Each number is 200 + 40 x the weight over the matrix's rms, rounded and kept within 0 to 999. Layers, rows and columns count from 0.

# layer 9 MLP gate, 1024x256, rms 0.142, rows 0-54, columns 0-127
182,180,230,182,190,144,217,216,242,186,270,93,178,177,184,269,249,205,205,209,137,267,184,299,182,223,142,194,197,244,130,209,194,187,242,193,233,221,226,169,234,212,282,237,203,203,213,213,239,286,232,94,194,185,189,250,237,239,173,146,262,84,127,215,203,229,186,225,159,205,157,265,147,234,170,199,168,196,213,147,234,191,141,130,205,244,157,206,233,177,273,224,150,170,186,191,236,232,160,201,251,176,164,212,200,223,168,200,228,229,125,275,191,178,187,208,215,135,166,244,254,247,184,111,129,199,180,160
225,248,178,185,204,195,170,250,301,171,168,239,181,195,241,241,258,190,172,234,234,196,250,206,189,161,218,97,180,169,228,113,227,158,208,177,196,176,252,198,211,255,176,158,264,238,249,238,276,182,162,189,201,211,134,226,146,217,138,286,203,213,135,213,154,197,245,282,231,197,207,257,190,130,231,180,223,131,146,102,262,215,251,109,185,202,254,241,208,229,194,249,228,166,262,109,169,260,219,225,190,175,155,111,132,166,217,215,174,197,188,116,165,225,182,224,187,137,193,181,234,179,212,247,142,155,135,226
173,243,239,208,165,178,228,191,255,224,226,257,254,220,185,202,133,277,147,154,232,262,143,203,186,175,243,258,226,194,114,160,234,165,197,155,260,196,112,90,82,182,251,233,199,235,256,167,177,294,200,198,220,151,205,255,250,250,213,222,189,190,160,147,173,201,224,179,238,161,270,157,202,245,175,215,312,151,186,122,190,184,238,164,245,290,199,89,134,206,230,181,191,212,236,261,197,155,197,215,119,221,187,174,267,300,96,182,217,270,235,172,101,251,165,196,229,197,249,157,150,191,156,277,280,136,161,135
202,95,305,171,184,189,168,215,176,240,169,263,214,212,177,174,175,202,192,255,218,269,298,225,241,185,174,226,235,159,174,269,235,195,258,120,244,248,170,190,204,220,207,262,171,275,150,192,200,106,154,204,133,209,207,143,163,193,152,168,219,203,212,221,191,242,181,182,220,239,166,238,178,225,201,184,173,170,194,136,250,238,179,214,239,204,178,219,215,206,211,225,224,173,233,171,249,158,211,136,182,226,142,155,223,243,312,214,228,216,287,206,105,166,223,163,235,212,279,166,240,183,241,200,205,253,188,165
206,195,202,192,216,178,204,193,210,208,209,196,200,190,199,196,188,195,196,197,199,200,210,185,203,213,191,214,193,202,188,206,191,207,202,197,202,205,189,196,198,193,195,197,210,209,201,187,200,213,196,197,191,195,205,198,207,185,202,211,188,199,195,196,211,212,205,200,204,195,208,202,205,201,206,193,209,199,212,195,207,204,201,207,207,202,192,214,192,202,194,211,205,200,196,196,190,188,203,196,215,196,190,191,189,193,201,184,195,199,204,211,215,205,194,213,198,207,199,201,207,204,189,203,204,196,199,202
214,157,191,211,203,223,166,141,190,188,184,171,174,162,194,195,208,204,265,206,231,269,228,287,139,244,271,203,244,155,190,142,209,214,203,223,197,243,163,189,204,145,230,156,150,192,209,238,148,179,194,304,222,185,167,191,268,232,284,210,210,189,212,146,276,175,280,198,185,250,171,166,200,158,135,208,201,191,191,250,222,236,167,189,226,150,182,224,173,228,244,243,204,216,173,190,147,213,159,245,241,162,188,178,162,193,206,318,134,191,223,183,194,140,207,167,169,248,208,189,196,158,164,180,198,170,170,189
290,223,272,270,104,154,264,133,220,190,164,111,202,118,145,174,186,173,263,151,219,202,178,215,216,199,168,206,146,194,295,168,181,177,147,306,228,138,272,184,194,215,271,194,195,148,159,188,235,172,181,241,176,208,170,194,174,199,168,73,241,138,175,241,162,162,140,190,191,226,202,158,89,173,203,268,221,171,230,230,199,281,233,168,221,224,184,217,238,200,237,196,208,141,218,262,171,255,198,186,136,318,292,250,124,179,215,185,265,218,124,213,185,155,194,197,160,234,157,132,243,335,284,140,183,170,160,234
185,211,240,190,144,155,179,268,198,235,148,221,191,140,208,239,185,199,183,221,264,144,268,177,198,173,209,165,248,278,154,230,241,270,263,218,164,150,238,172,188,120,217,200,122,213,133,229,182,134,153,238,222,140,311,109,111,251,164,210,201,146,247,185,245,193,248,144,169,211,205,250,235,209,247,170,246,208,238,149,158,152,204,176,183,189,254,221,189,173,186,235,212,303,208,188,236,135,159,164,148,158,171,223,229,219,202,274,141,280,236,201,301,161,187,161,168,149,246,247,142,234,159,315,376,268,102,195
227,167,130,186,277,139,136,201,282,242,223,172,122,163,249,231,118,168,144,212,193,183,167,213,164,312,103,190,211,202,209,262,201,218,274,210,206,143,223,67,260,160,159,211,200,178,110,261,132,197,209,194,146,168,226,179,135,278,220,121,221,167,188,129,169,242,257,154,265,144,259,190,237,167,84,198,193,141,204,264,183,170,274,182,258,228,248,146,242,239,165,235,204,207,173,212,192,210,126,220,243,204,202,290,192,210,147,188,243,245,194,191,225,235,232,170,202,197,175,230,261,239,136,215,213,202,134,236
204,261,233,131,158,201,227,250,128,220,123,211,152,149,185,131,220,134,179,229,223,222,121,151,238,271,214,173,182,293,262,156,168,169,197,238,198,146,167,189,151,181,223,212,178,182,180,151,162,255,137,220,150,158,132,243,243,193,228,192,245,210,153,251,233,224,230,201,150,183,200,153,207,258,146,207,192,263,157,159,222,204,256,173,191,170,132,195,220,221,192,211,205,251,252,231,272,191,174,157,186,214,184,222,210,175,208,247,123,210,120,181,221,181,176,147,236,189,225,193,244,223,209,226,251,147,180,183
220,185,210,187,242,231,197,187,194,217,187,204,212,226,188,188,208,193,157,213,219,201,225,217,261,205,204,206,157,181,212,217,170,227,230,216,191,211,240,198,164,197,198,204,214,182,225,240,180,191,195,219,238,193,159,200,184,194,214,158,245,218,173,217,174,217,221,213,211,190,195,191,228,191,221,216,210,193,218,197,196,217,204,205,143,235,186,216,216,183,183,173,218,214,153,174,203,200,225,177,162,240,167,218,165,187,176,188,191,197,201,194,194,232,194,202,193,200,195,214,196,201,222,173,196,219,197,218
280,230,234,183,195,237,165,236,192,161,213,175,178,179,176,168,172,240,172,250,155,216,202,156,191,202,203,160,248,213,189,185,229,202,135,176,201,225,205,184,193,151,268,134,250,180,179,238,285,158,270,209,145,227,154,265,201,198,256,218,163,184,158,207,226,199,178,175,229,197,253,209,198,203,203,199,223,180,204,146,235,162,236,189,196,215,160,256,199,200,190,182,145,209,271,202,271,193,221,208,180,219,226,219,193,263,210,195,212,210,198,236,193,243,189,176,267,181,193,189,194,233,223,208,195,152,236,264
178,211,192,230,230,198,200,160,188,188,185,214,196,233,183,206,208,233,208,197,205,215,204,218,230,196,188,255,200,198,228,245,152,172,142,182,215,190,202,210,174,209,220,206,175,199,208,206,194,208,241,186,187,214,228,177,198,197,232,175,199,165,203,168,214,172,172,247,162,147,218,191,179,196,211,209,103,233,208,203,193,200,174,188,209,207,178,174,198,209,231,178,205,211,199,196,188,174,197,191,239,208,209,206,189,211,187,204,239,234,206,168,221,139,203,213,228,199,230,150,170,202,206,171,190,218,228,215
186,228,127,220,156,205,184,232,198,246,217,187,178,186,193,217,194,169,199,160,248,208,135,215,241,218,176,129,211,130,263,220,234,137,191,201,134,235,215,98,189,195,266,218,209,161,164,217,253,203,159,233,260,179,264,186,157,186,206,234,185,124,179,182,182,191,176,300,206,278,264,263,189,226,208,194,165,133,168,172,182,150,178,130,228,210,266,208,127,187,179,45,273,222,245,192,201,269,176,220,224,277,301,235,174,207,202,140,170,187,134,187,235,161,204,151,224,238,162,262,260,216,241,183,244,165,228,180
186,188,219,225,207,195,219,167,133,160,219,260,213,201,219,208,147,125,155,228,110,250,183,236,204,248,227,217,167,180,201,224,255,106,229,236,310,137,202,156,170,172,179,252,297,152,201,76,266,180,210,157,162,230,161,127,203,260,150,159,211,189,162,158,203,220,208,247,278,238,139,243,165,168,162,163,184,257,138,229,176,184,214,217,149,183,231,263,154,200,211,191,162,208,164,230,253,158,102,183,165,167,234,181,259,209,139,97,150,262,250,148,156,195,186,240,159,179,254,126,223,239,106,277,230,92,205,268
229,184,275,183,177,215,98,194,183,244,207,186,153,209,348,237,160,184,283,172,174,287,220,197,174,200,179,149,207,202,183,292,173,167,180,285,209,140,211,235,142,167,302,201,179,223,229,116,185,295,252,191,160,190,174,249,221,191,212,208,175,126,218,209,133,171,226,160,142,238,111,198,197,231,238,242,241,203,244,196,217,163,158,286,195,182,221,104,130,203,120,204,173,224,225,197,199,137,176,166,122,227,152,184,176,248,157,252,192,254,88,176,221,219,177,252,182,155,187,225,203,278,136,225,244,220,173,127
212,214,154,161,141,188,208,214,265,251,242,257,163,162,250,162,146,240,152,187,190,246,173,205,292,233,200,220,230,245,172,221,227,171,283,201,196,145,177,147,189,194,133,160,229,283,146,192,272,110,213,222,200,236,209,161,179,166,96,218,172,173,126,95,219,182,223,187,284,213,212,204,215,216,179,189,190,216,185,185,218,183,124,212,233,188,253,264,195,203,205,202,256,196,232,163,188,206,200,200,247,200,155,236,153,180,152,181,199,147,224,194,194,163,158,194,196,201,193,205,194,223,221,221,169,157,204,196
210,174,217,152,170,223,180,197,250,269,225,227,199,158,213,199,283,280,217,210,132,242,189,274,243,238,182,216,141,213,167,161,175,230,228,207,261,166,228,186,184,142,248,153,240,174,211,159,198,233,271,210,196,239,195,167,242,170,216,242,231,114,204,169,185,261,205,147,244,208,207,139,255,215,260,212,176,225,266,194,184,142,161,158,252,219,259,173,248,202,141,224,155,188,204,206,221,203,185,207,203,277,218,210,215,239,185,217,179,137,120,157,188,210,188,225,209,179,152,147,171,140,215,166,227,190,180,146
203,190,199,192,190,207,205,192,201,201,191,188,207,203,185,191,199,203,193,197,189,191,201,205,197,199,190,213,193,198,196,197,189,207,202,206,198,204,198,197,198,200,195,206,200,208,204,210,200,192,201,186,200,205,195,197,209,203,205,196,204,187,199,213,193,198,198,193,196,203,202,193,198,202,201,195,211,194,200,207,194,193,197,199,199,209,189,199,202,193,203,194,199,209,207,196,196,192,196,191,201,197,198,191,207,205,200,204,204,201,196,203,190,193,190,184,210,207,204,206,204,204,194,197,197,213,200,197
209,264,180,229,146,281,167,194,278,195,224,147,200,165,192,176,183,158,226,212,167,235,234,208,247,207,180,279,194,274,213,167,234,233,146,220,218,178,266,117,252,226,220,119,288,220,177,189,169,142,212,203,214,165,199,183,145,163,162,154,176,183,207,155,250,239,203,210,194,233,236,230,248,232,230,180,194,195,158,192,241,128,224,252,247,261,173,195,222,266,219,274,188,246,215,248,183,209,242,205,257,258,212,230,172,207,239,232,198,213,191,137,221,225,133,326,168,269,243,223,167,183,200,143,166,198,166,187
229,230,222,175,257,242,169,271,241,228,145,156,193,224,302,175,196,108,175,251,200,171,130,200,191,201,187,206,172,226,109,178,218,144,162,189,245,218,207,197,147,225,166,218,117,204,145,272,217,224,145,151,206,191,170,172,234,205,154,154,138,186,188,185,172,188,174,181,274,119,205,260,174,222,194,209,132,195,107,162,222,220,238,198,165,231,216,203,212,288,274,280,158,252,235,273,196,166,127,279,241,182,202,208,198,224,205,125,235,231,150,267,215,222,143,192,187,172,208,236,192,149,166,185,231,182,154,72
243,229,185,236,201,260,170,158,301,223,167,186,236,215,97,159,197,191,165,209,237,199,240,204,151,213,164,188,150,195,217,189,214,279,214,221,203,196,204,236,206,214,270,141,191,153,152,195,241,265,173,168,240,177,216,115,206,192,230,246,210,254,239,167,184,216,156,252,267,217,173,209,227,201,248,160,140,127,155,123,196,142,228,148,246,239,125,207,236,173,176,246,143,217,163,152,80,135,212,191,194,238,171,206,242,175,208,194,168,143,198,161,266,135,196,184,188,253,227,119,148,226,141,143,196,178,199,214
216,193,185,201,200,211,205,186,191,183,201,207,194,184,201,215,204,207,235,195,210,206,176,219,196,209,189,181,223,180,206,198,187,208,200,191,228,175,252,179,209,176,174,209,169,174,218,224,219,220,198,171,199,165,215,164,173,222,194,182,221,229,175,232,203,176,181,224,192,215,184,241,210,204,201,208,206,163,198,178,197,209,236,199,187,179,210,208,194,170,219,230,189,171,202,215,172,200,185,186,203,194,180,175,225,183,242,215,206,210,214,195,206,174,193,188,204,206,195,200,169,227,216,192,216,183,196,218
242,202,214,207,253,202,210,226,201,179,188,229,149,188,229,210,185,221,196,220,177,205,216,253,192,199,213,203,153,189,177,217,204,199,216,233,183,192,197,203,214,226,220,195,236,205,216,247,198,173,214,218,195,188,234,238,192,199,186,232,195,211,205,204,162,207,201,224,195,173,206,196,189,197,190,209,178,199,243,198,217,172,199,218,172,201,237,225,164,132,191,220,207,198,150,224,179,200,255,209,171,138,198,227,206,232,209,174,174,222,241,227,221,189,233,146,243,185,205,187,203,238,192,185,187,154,188,229
181,160,223,219,170,164,217,204,252,204,246,159,123,170,202,296,174,179,169,203,163,93,213,207,204,181,216,208,193,211,211,185,134,205,222,121,189,204,197,207,167,244,153,216,217,245,166,309,247,254,143,186,183,207,130,234,232,183,261,171,141,248,200,235,178,154,283,196,176,111,305,171,236,209,234,201,190,236,244,228,186,151,189,174,152,235,164,175,168,222,174,197,225,275,177,238,227,194,208,239,197,168,252,179,226,158,228,131,170,234,182,215,221,172,217,164,227,224,179,114,210,148,189,147,188,240,172,201
214,217,180,214,225,225,205,192,183,178,184,181,219,225,184,209,180,218,238,202,185,201,230,171,194,196,217,198,206,241,254,189,207,180,197,204,241,224,207,205,202,196,211,199,214,208,221,199,161,218,213,193,214,201,213,217,177,208,200,228,236,226,173,223,233,191,205,233,181,172,211,187,201,197,204,217,172,185,208,190,220,176,207,196,210,206,199,176,233,196,204,181,201,218,164,180,180,207,230,191,208,212,170,211,215,156,212,175,193,206,214,176,197,188,239,204,210,216,216,222,194,134,187,189,162,172,215,221
240,259,164,254,189,125,144,217,244,254,202,179,227,252,125,151,270,165,240,230,257,266,111,269,303,209,163,227,182,203,238,259,216,121,264,236,247,229,186,189,178,233,280,238,190,199,228,216,215,236,203,204,170,179,135,120,252,149,208,106,154,163,244,151,152,141,277,276,246,227,238,211,240,188,220,199,241,163,218,206,237,162,243,190,244,231,167,169,238,147,151,198,182,190,164,157,221,167,220,259,189,158,127,226,129,226,191,182,241,193,162,200,202,180,214,188,174,312,210,267,201,174,221,190,223,240,215,215
196,217,216,205,230,214,166,197,179,177,187,215,194,205,197,195,194,214,178,189,217,200,213,207,201,150,203,230,188,179,207,218,209,176,209,197,207,216,197,218,215,193,208,191,216,184,195,222,213,181,209,228,164,206,176,198,201,255,214,223,251,211,175,226,208,184,211,186,218,209,179,162,213,208,210,173,215,217,214,186,244,181,192,182,224,204,188,218,207,181,174,218,214,203,230,171,210,201,177,213,214,224,259,226,221,238,216,190,193,191,196,236,164,158,199,206,195,176,180,216,187,229,190,177,169,192,172,189
226,258,308,181,219,222,195,113,210,262,187,268,220,142,213,244,200,189,195,138,186,187,175,216,105,157,177,230,183,209,184,187,177,180,226,151,214,255,142,201,250,138,201,163,184,204,177,195,197,174,204,173,204,214,212,180,194,212,201,139,239,156,191,259,247,229,187,186,173,166,207,241,220,220,239,186,230,187,218,208,216,172,252,192,179,163,186,101,218,185,198,197,242,296,216,185,183,218,141,255,197,218,184,263,159,150,186,179,225,190,183,218,196,229,195,244,227,220,170,161,225,225,210,253,168,167,119,197
219,223,273,161,150,178,224,199,185,318,240,204,175,177,234,223,263,178,190,85,224,243,172,90,168,259,237,232,186,195,235,172,279,251,243,226,221,213,224,166,171,267,257,253,226,256,244,258,243,270,157,200,246,145,151,230,152,117,186,220,87,181,222,212,115,231,276,180,169,217,218,178,184,191,238,218,209,170,180,162,197,195,183,167,173,232,222,147,269,176,231,217,198,205,262,128,211,212,220,231,221,213,282,217,266,227,134,206,180,169,238,216,200,218,143,199,225,192,239,243,277,175,289,180,247,142,193,203
197,185,264,187,195,235,187,252,231,251,202,188,297,131,227,298,289,302,173,188,218,178,214,169,214,238,194,177,236,190,220,272,201,184,211,173,175,70,236,139,239,180,248,228,179,190,160,214,277,254,202,219,165,174,255,184,267,122,193,245,281,224,241,188,186,220,262,205,248,179,179,204,182,178,166,237,147,131,192,219,191,174,247,147,66,270,228,187,135,256,101,157,176,251,270,185,190,135,251,189,243,242,194,119,201,245,216,167,291,213,130,236,246,161,186,227,281,215,192,238,233,267,258,174,223,184,181,102
276,267,205,189,213,197,177,283,130,256,221,182,178,118,213,212,269,255,191,128,217,178,143,147,177,249,200,188,281,133,170,205,196,194,200,221,181,215,258,109,186,196,284,220,228,207,132,278,298,245,262,224,146,189,177,202,213,259,160,230,252,243,269,237,143,83,165,170,163,160,124,241,200,132,262,148,226,172,147,168,214,229,199,143,143,207,118,133,182,220,201,147,207,207,230,166,200,148,258,236,211,202,201,182,225,232,202,123,155,174,178,171,203,133,164,226,180,189,156,127,263,205,171,226,216,168,232,236
224,204,146,105,294,146,181,195,72,191,288,239,188,236,165,268,186,173,270,217,143,185,199,222,184,161,155,252,277,222,270,176,249,216,255,222,194,210,230,225,264,226,188,208,257,198,157,180,243,150,142,146,129,178,224,227,305,209,128,193,155,289,144,288,253,195,185,234,146,154,110,200,157,215,302,142,252,163,222,277,224,105,199,132,258,221,205,212,167,151,203,201,145,193,247,248,333,95,187,238,196,194,250,192,234,147,247,179,204,218,164,265,271,152,128,182,236,176,181,203,170,223,192,223,261,105,179,215
226,110,219,220,235,170,184,146,208,125,279,232,213,183,232,157,169,169,181,203,223,185,197,237,202,132,144,272,292,204,176,214,189,181,145,254,255,217,183,286,238,166,205,201,177,284,203,174,227,197,150,244,160,217,281,214,100,266,206,178,187,183,223,172,231,270,194,212,129,194,111,254,177,243,220,201,201,192,164,184,186,187,205,206,243,255,221,229,239,202,295,133,179,155,255,156,226,240,133,199,238,186,194,246,225,106,151,251,129,230,176,182,232,176,295,246,149,232,175,182,269,131,234,174,115,175,205,221
190,203,233,231,163,153,220,108,176,233,192,146,284,110,144,246,283,242,236,194,266,180,228,184,200,159,147,268,259,206,193,135,234,142,250,258,217,108,213,174,239,178,241,245,123,189,201,169,272,189,264,74,211,255,109,194,173,126,155,267,218,179,230,219,280,196,198,201,142,230,250,200,234,170,213,252,195,87,248,211,166,236,218,223,218,178,189,180,312,230,295,172,195,251,236,282,171,215,155,215,142,220,157,201,193,169,233,224,241,97,173,171,273,187,239,277,157,257,179,167,255,207,153,282,135,169,107,219
181,238,236,175,227,153,271,120,240,241,234,239,245,181,278,214,264,136,222,217,160,146,173,259,205,142,149,186,181,151,209,170,194,276,155,168,209,151,203,252,201,264,228,166,200,214,169,167,140,161,294,159,214,210,239,158,169,218,195,121,243,146,82,291,230,187,314,245,322,140,210,219,197,175,186,205,278,182,244,227,165,199,169,180,237,192,220,137,195,203,247,160,198,293,263,102,169,248,273,305,191,198,196,276,186,158,174,277,188,211,149,206,300,178,182,88,191,190,159,131,157,226,179,211,193,109,252,197
211,211,190,196,177,192,162,211,226,147,214,191,218,188,202,213,206,210,210,206,207,194,176,197,203,198,183,197,205,212,172,199,208,226,170,199,202,202,207,197,184,222,228,180,225,193,169,183,197,165,204,197,185,215,218,200,231,210,189,172,170,226,194,205,198,204,199,221,208,181,223,220,196,213,185,220,195,221,212,184,210,145,168,225,193,179,192,199,223,210,189,166,162,181,191,181,194,217,185,189,236,204,230,182,211,179,202,200,206,231,180,198,195,210,187,184,210,190,186,207,160,199,185,228,170,187,200,215
181,128,207,201,236,112,182,191,190,236,163,195,223,277,266,209,183,211,152,220,139,219,249,285,110,192,171,134,249,218,179,170,136,262,192,236,244,113,190,167,142,145,175,233,209,213,157,161,133,281,170,192,159,250,180,177,167,100,256,239,187,107,244,216,255,226,135,151,160,118,146,242,206,141,162,229,225,176,39,197,268,216,224,214,226,240,178,181,188,227,213,217,144,250,160,191,167,247,195,47,142,183,206,202,232,174,101,219,213,262,156,154,246,178,158,236,147,164,206,247,217,176,190,253,133,177,184,247
151,193,133,212,143,116,220,317,214,220,232,202,201,222,218,225,184,264,169,169,131,201,139,166,168,115,157,328,230,169,231,207,180,242,132,289,265,193,170,180,193,218,205,217,214,170,289,84,252,214,128,221,158,197,107,190,192,175,188,259,191,147,218,201,180,278,166,163,215,174,171,154,246,217,240,248,223,187,236,224,223,151,141,161,246,207,202,220,163,210,153,178,154,241,150,158,79,202,199,205,219,195,181,208,149,291,217,218,219,269,171,209,188,288,215,179,265,214,209,156,188,207,212,98,184,133,194,167
188,165,138,187,101,194,192,188,221,218,218,167,226,156,190,195,254,163,201,228,203,262,240,217,214,198,213,170,235,121,140,219,194,149,221,135,208,153,266,181,95,177,143,209,138,201,258,122,230,219,159,199,186,177,220,175,222,223,171,203,207,153,244,78,136,136,229,204,231,116,189,198,214,184,126,256,189,159,235,152,216,182,190,217,230,213,182,152,233,243,150,302,187,205,192,118,234,209,242,247,198,180,206,247,237,169,134,227,173,220,250,194,284,224,192,191,226,236,210,178,241,132,154,171,238,224,176,171
193,138,218,165,172,210,166,238,233,230,293,189,190,111,211,125,91,170,117,206,216,212,202,173,139,199,135,204,199,217,191,237,202,212,77,285,131,279,189,220,249,184,258,195,186,281,179,144,292,235,218,250,143,78,185,206,183,177,178,284,203,196,173,183,283,207,189,143,258,166,129,245,188,180,215,173,218,215,215,165,285,218,276,192,239,190,233,183,220,213,172,139,202,174,211,205,87,174,194,177,230,223,208,208,253,120,163,257,232,249,231,236,211,127,193,190,262,235,258,148,153,241,179,184,225,225,188,86
253,178,205,234,177,182,139,239,179,281,266,246,247,199,248,230,179,176,231,179,186,258,154,249,142,277,191,189,160,221,181,126,159,244,204,239,135,211,258,217,170,242,218,44,197,166,163,188,214,254,190,175,216,213,249,148,149,310,219,194,170,266,203,189,217,314,153,125,212,196,163,165,229,201,158,235,186,186,201,160,260,142,303,249,142,285,136,231,156,237,168,171,273,218,200,202,229,193,211,340,187,205,87,278,172,249,164,116,230,147,186,197,214,215,229,204,220,261,260,146,187,158,131,197,210,115,103,228
256,188,142,200,203,150,251,182,186,103,214,209,157,166,265,209,275,85,205,206,176,234,243,188,275,201,224,219,212,215,101,181,258,271,231,169,188,161,177,170,284,222,180,263,223,133,146,225,199,157,140,205,241,235,173,174,203,213,219,240,198,209,239,140,235,192,235,112,179,201,157,193,125,300,219,149,110,234,223,199,227,145,214,190,178,134,180,215,199,199,225,147,223,191,181,204,190,129,161,138,218,249,141,120,241,170,154,247,195,189,196,164,189,196,263,247,209,250,172,242,169,302,221,163,197,116,180,300
216,243,227,166,186,163,239,74,186,230,234,246,198,166,199,164,228,178,224,210,234,251,203,190,132,166,224,191,184,200,200,227,233,273,228,175,176,123,171,233,291,146,206,229,265,180,235,248,151,185,235,130,199,159,137,243,293,219,99,256,172,177,215,184,275,146,171,224,175,257,209,187,124,164,242,207,192,177,158,160,204,125,144,96,248,143,150,220,203,173,164,209,197,229,166,197,164,225,199,254,267,226,238,141,271,271,200,227,223,217,158,256,224,231,203,251,155,269,251,132,271,192,174,334,184,158,180,186
184,204,218,197,198,197,170,203,179,231,192,203,219,205,212,220,224,195,207,163,208,220,251,211,172,185,224,247,203,190,166,209,190,204,197,217,212,191,164,238,208,237,202,180,210,202,194,253,165,160,235,211,197,173,216,223,219,205,209,205,221,196,209,243,235,209,224,194,190,208,213,207,217,151,194,188,204,207,198,232,205,220,164,236,220,177,200,207,189,230,204,232,176,209,254,211,205,209,178,199,214,174,191,204,176,184,217,209,188,217,235,160,172,236,208,215,172,157,233,216,189,188,223,226,198,202,232,212
108,161,187,151,151,162,280,208,225,175,197,209,219,171,202,182,257,226,224,120,216,257,247,195,151,209,160,166,167,243,173,209,242,144,161,281,224,135,290,265,261,169,228,184,168,216,232,134,224,165,280,121,267,114,202,217,290,193,204,157,226,183,182,249,152,279,204,280,219,186,206,229,214,174,213,161,192,204,203,206,227,209,245,202,157,150,254,140,256,117,160,237,199,256,119,237,206,244,134,100,147,236,223,170,154,153,146,155,269,198,232,209,143,259,191,206,182,183,225,230,164,121,63,127,261,172,179,206
235,197,217,197,165,154,251,209,212,258,232,209,178,149,270,224,160,177,163,151,237,242,175,189,220,185,139,226,237,202,193,158,186,220,144,182,159,128,219,234,256,273,143,158,225,261,147,254,164,191,210,189,173,181,203,176,207,184,136,249,169,218,260,251,166,285,232,196,249,244,201,197,237,168,154,126,162,205,172,240,188,146,209,244,247,202,157,228,209,151,220,254,215,205,261,202,230,223,257,221,170,209,244,212,280,210,198,173,236,198,198,172,238,247,239,167,205,178,217,203,188,209,188,194,281,209,208,232
263,288,108,243,166,191,164,218,184,190,180,156,73,88,257,244,123,217,168,105,280,187,234,200,124,220,192,198,232,254,246,267,217,210,234,198,206,231,282,133,176,128,224,206,238,167,169,263,126,232,132,184,215,101,216,162,167,211,162,178,155,139,199,202,134,171,235,204,158,194,121,176,294,198,212,263,224,196,101,129,181,151,206,250,168,150,217,223,125,133,293,175,223,215,182,262,194,235,184,202,185,216,105,182,196,137,181,215,122,214,215,213,221,234,205,198,243,155,207,157,121,140,152,227,279,199,181,121
154,238,222,116,172,212,245,208,160,136,248,210,214,238,168,179,203,225,170,276,186,264,166,182,183,180,214,168,225,241,207,238,194,202,168,151,155,241,216,221,153,161,232,238,291,219,147,204,277,204,211,177,206,116,210,239,257,184,160,134,173,155,207,258,266,217,144,160,144,182,221,138,200,234,164,148,167,205,224,280,228,234,116,205,176,208,217,229,176,178,153,202,244,224,180,240,219,179,283,239,199,232,158,196,264,205,208,184,217,209,213,202,168,165,205,170,218,251,239,226,219,239,214,197,232,133,216,169
155,208,204,195,137,156,113,216,184,222,223,237,163,211,201,181,170,189,185,175,206,228,228,222,195,206,178,221,218,235,200,197,172,169,233,150,229,181,204,217,241,241,251,210,224,193,233,200,176,239,169,187,219,205,196,207,191,205,228,226,194,189,219,167,197,205,227,184,164,179,235,164,178,189,243,199,179,195,190,244,190,120,206,180,194,210,173,202,198,194,215,194,176,150,170,194,207,156,201,230,179,219,125,201,161,248,186,159,156,203,195,212,202,158,188,189,197,186,194,213,200,174,203,228,216,187,214,189
199,201,175,202,229,222,248,193,191,180,169,185,228,113,237,223,161,122,216,253,192,159,288,216,164,262,157,148,286,191,232,189,220,141,110,252,198,195,160,214,192,195,274,141,161,243,276,148,240,146,162,260,204,119,222,173,142,190,250,218,178,305,208,217,214,209,163,120,203,215,228,219,175,198,262,193,185,218,146,197,172,188,204,165,209,204,145,252,180,219,195,240,211,136,168,192,199,174,211,272,184,148,223,214,112,197,197,229,176,258,206,148,233,194,153,195,159,184,221,210,199,329,145,156,211,228,224,209
152,166,176,177,149,189,211,130,257,174,250,211,167,184,159,204,173,211,236,189,247,200,224,208,250,271,170,272,192,231,171,168,268,234,186,227,168,208,185,194,192,194,221,219,214,234,218,129,112,290,224,120,108,252,200,162,218,199,168,222,138,186,205,212,248,170,217,216,186,170,170,153,197,215,167,170,230,194,176,231,190,184,215,233,104,168,169,201,142,226,250,172,175,231,238,281,192,128,252,166,182,211,211,167,173,227,154,150,176,181,170,221,144,234,201,215,196,163,220,220,198,126,208,213,180,197,175,193
137,132,217,213,219,253,164,200,210,257,212,218,181,163,271,242,218,202,229,253,235,187,209,241,159,290,124,249,211,212,222,148,240,209,200,153,223,181,341,278,250,271,247,293,200,156,255,246,248,217,143,145,225,273,247,125,185,241,162,162,152,211,245,258,232,215,222,266,180,119,187,103,225,181,245,193,229,216,84,176,154,214,189,63,228,142,177,153,212,211,180,192,223,222,214,210,131,179,241,179,214,211,134,186,149,208,193,122,157,189,206,123,248,118,229,194,154,209,199,159,144,187,191,221,108,234,172,244
183,125,157,255,266,139,221,258,250,180,240,228,205,233,214,202,140,223,266,229,237,199,171,184,181,227,121,147,163,195,224,202,175,201,150,263,220,186,177,226,150,184,211,188,227,207,202,97,159,193,209,190,227,183,212,245,236,175,174,175,157,233,243,253,198,167,168,234,219,154,189,207,230,230,213,197,195,128,112,143,213,115,143,229,197,265,172,84,207,202,182,204,207,209,223,240,234,185,229,205,219,301,232,201,260,172,236,189,174,264,161,264,179,207,217,211,213,288,258,192,194,196,179,215,156,231,205,199
352,111,268,170,240,266,222,98,289,200,117,277,282,240,116,208,266,292,156,138,188,288,275,266,242,235,188,198,201,254,224,151,223,143,273,178,203,145,126,198,205,214,307,206,175,224,139,271,187,207,263,234,146,220,186,222,208,153,213,215,222,110,185,246,189,165,153,182,128,141,215,150,86,183,180,190,238,226,244,223,260,152,298,284,162,173,149,201,244,212,184,164,169,268,182,266,261,223,163,230,62,197,236,246,206,243,222,204,229,121,186,266,191,95,186,210,209,172,184,124,197,222,218,188,213,158,221,198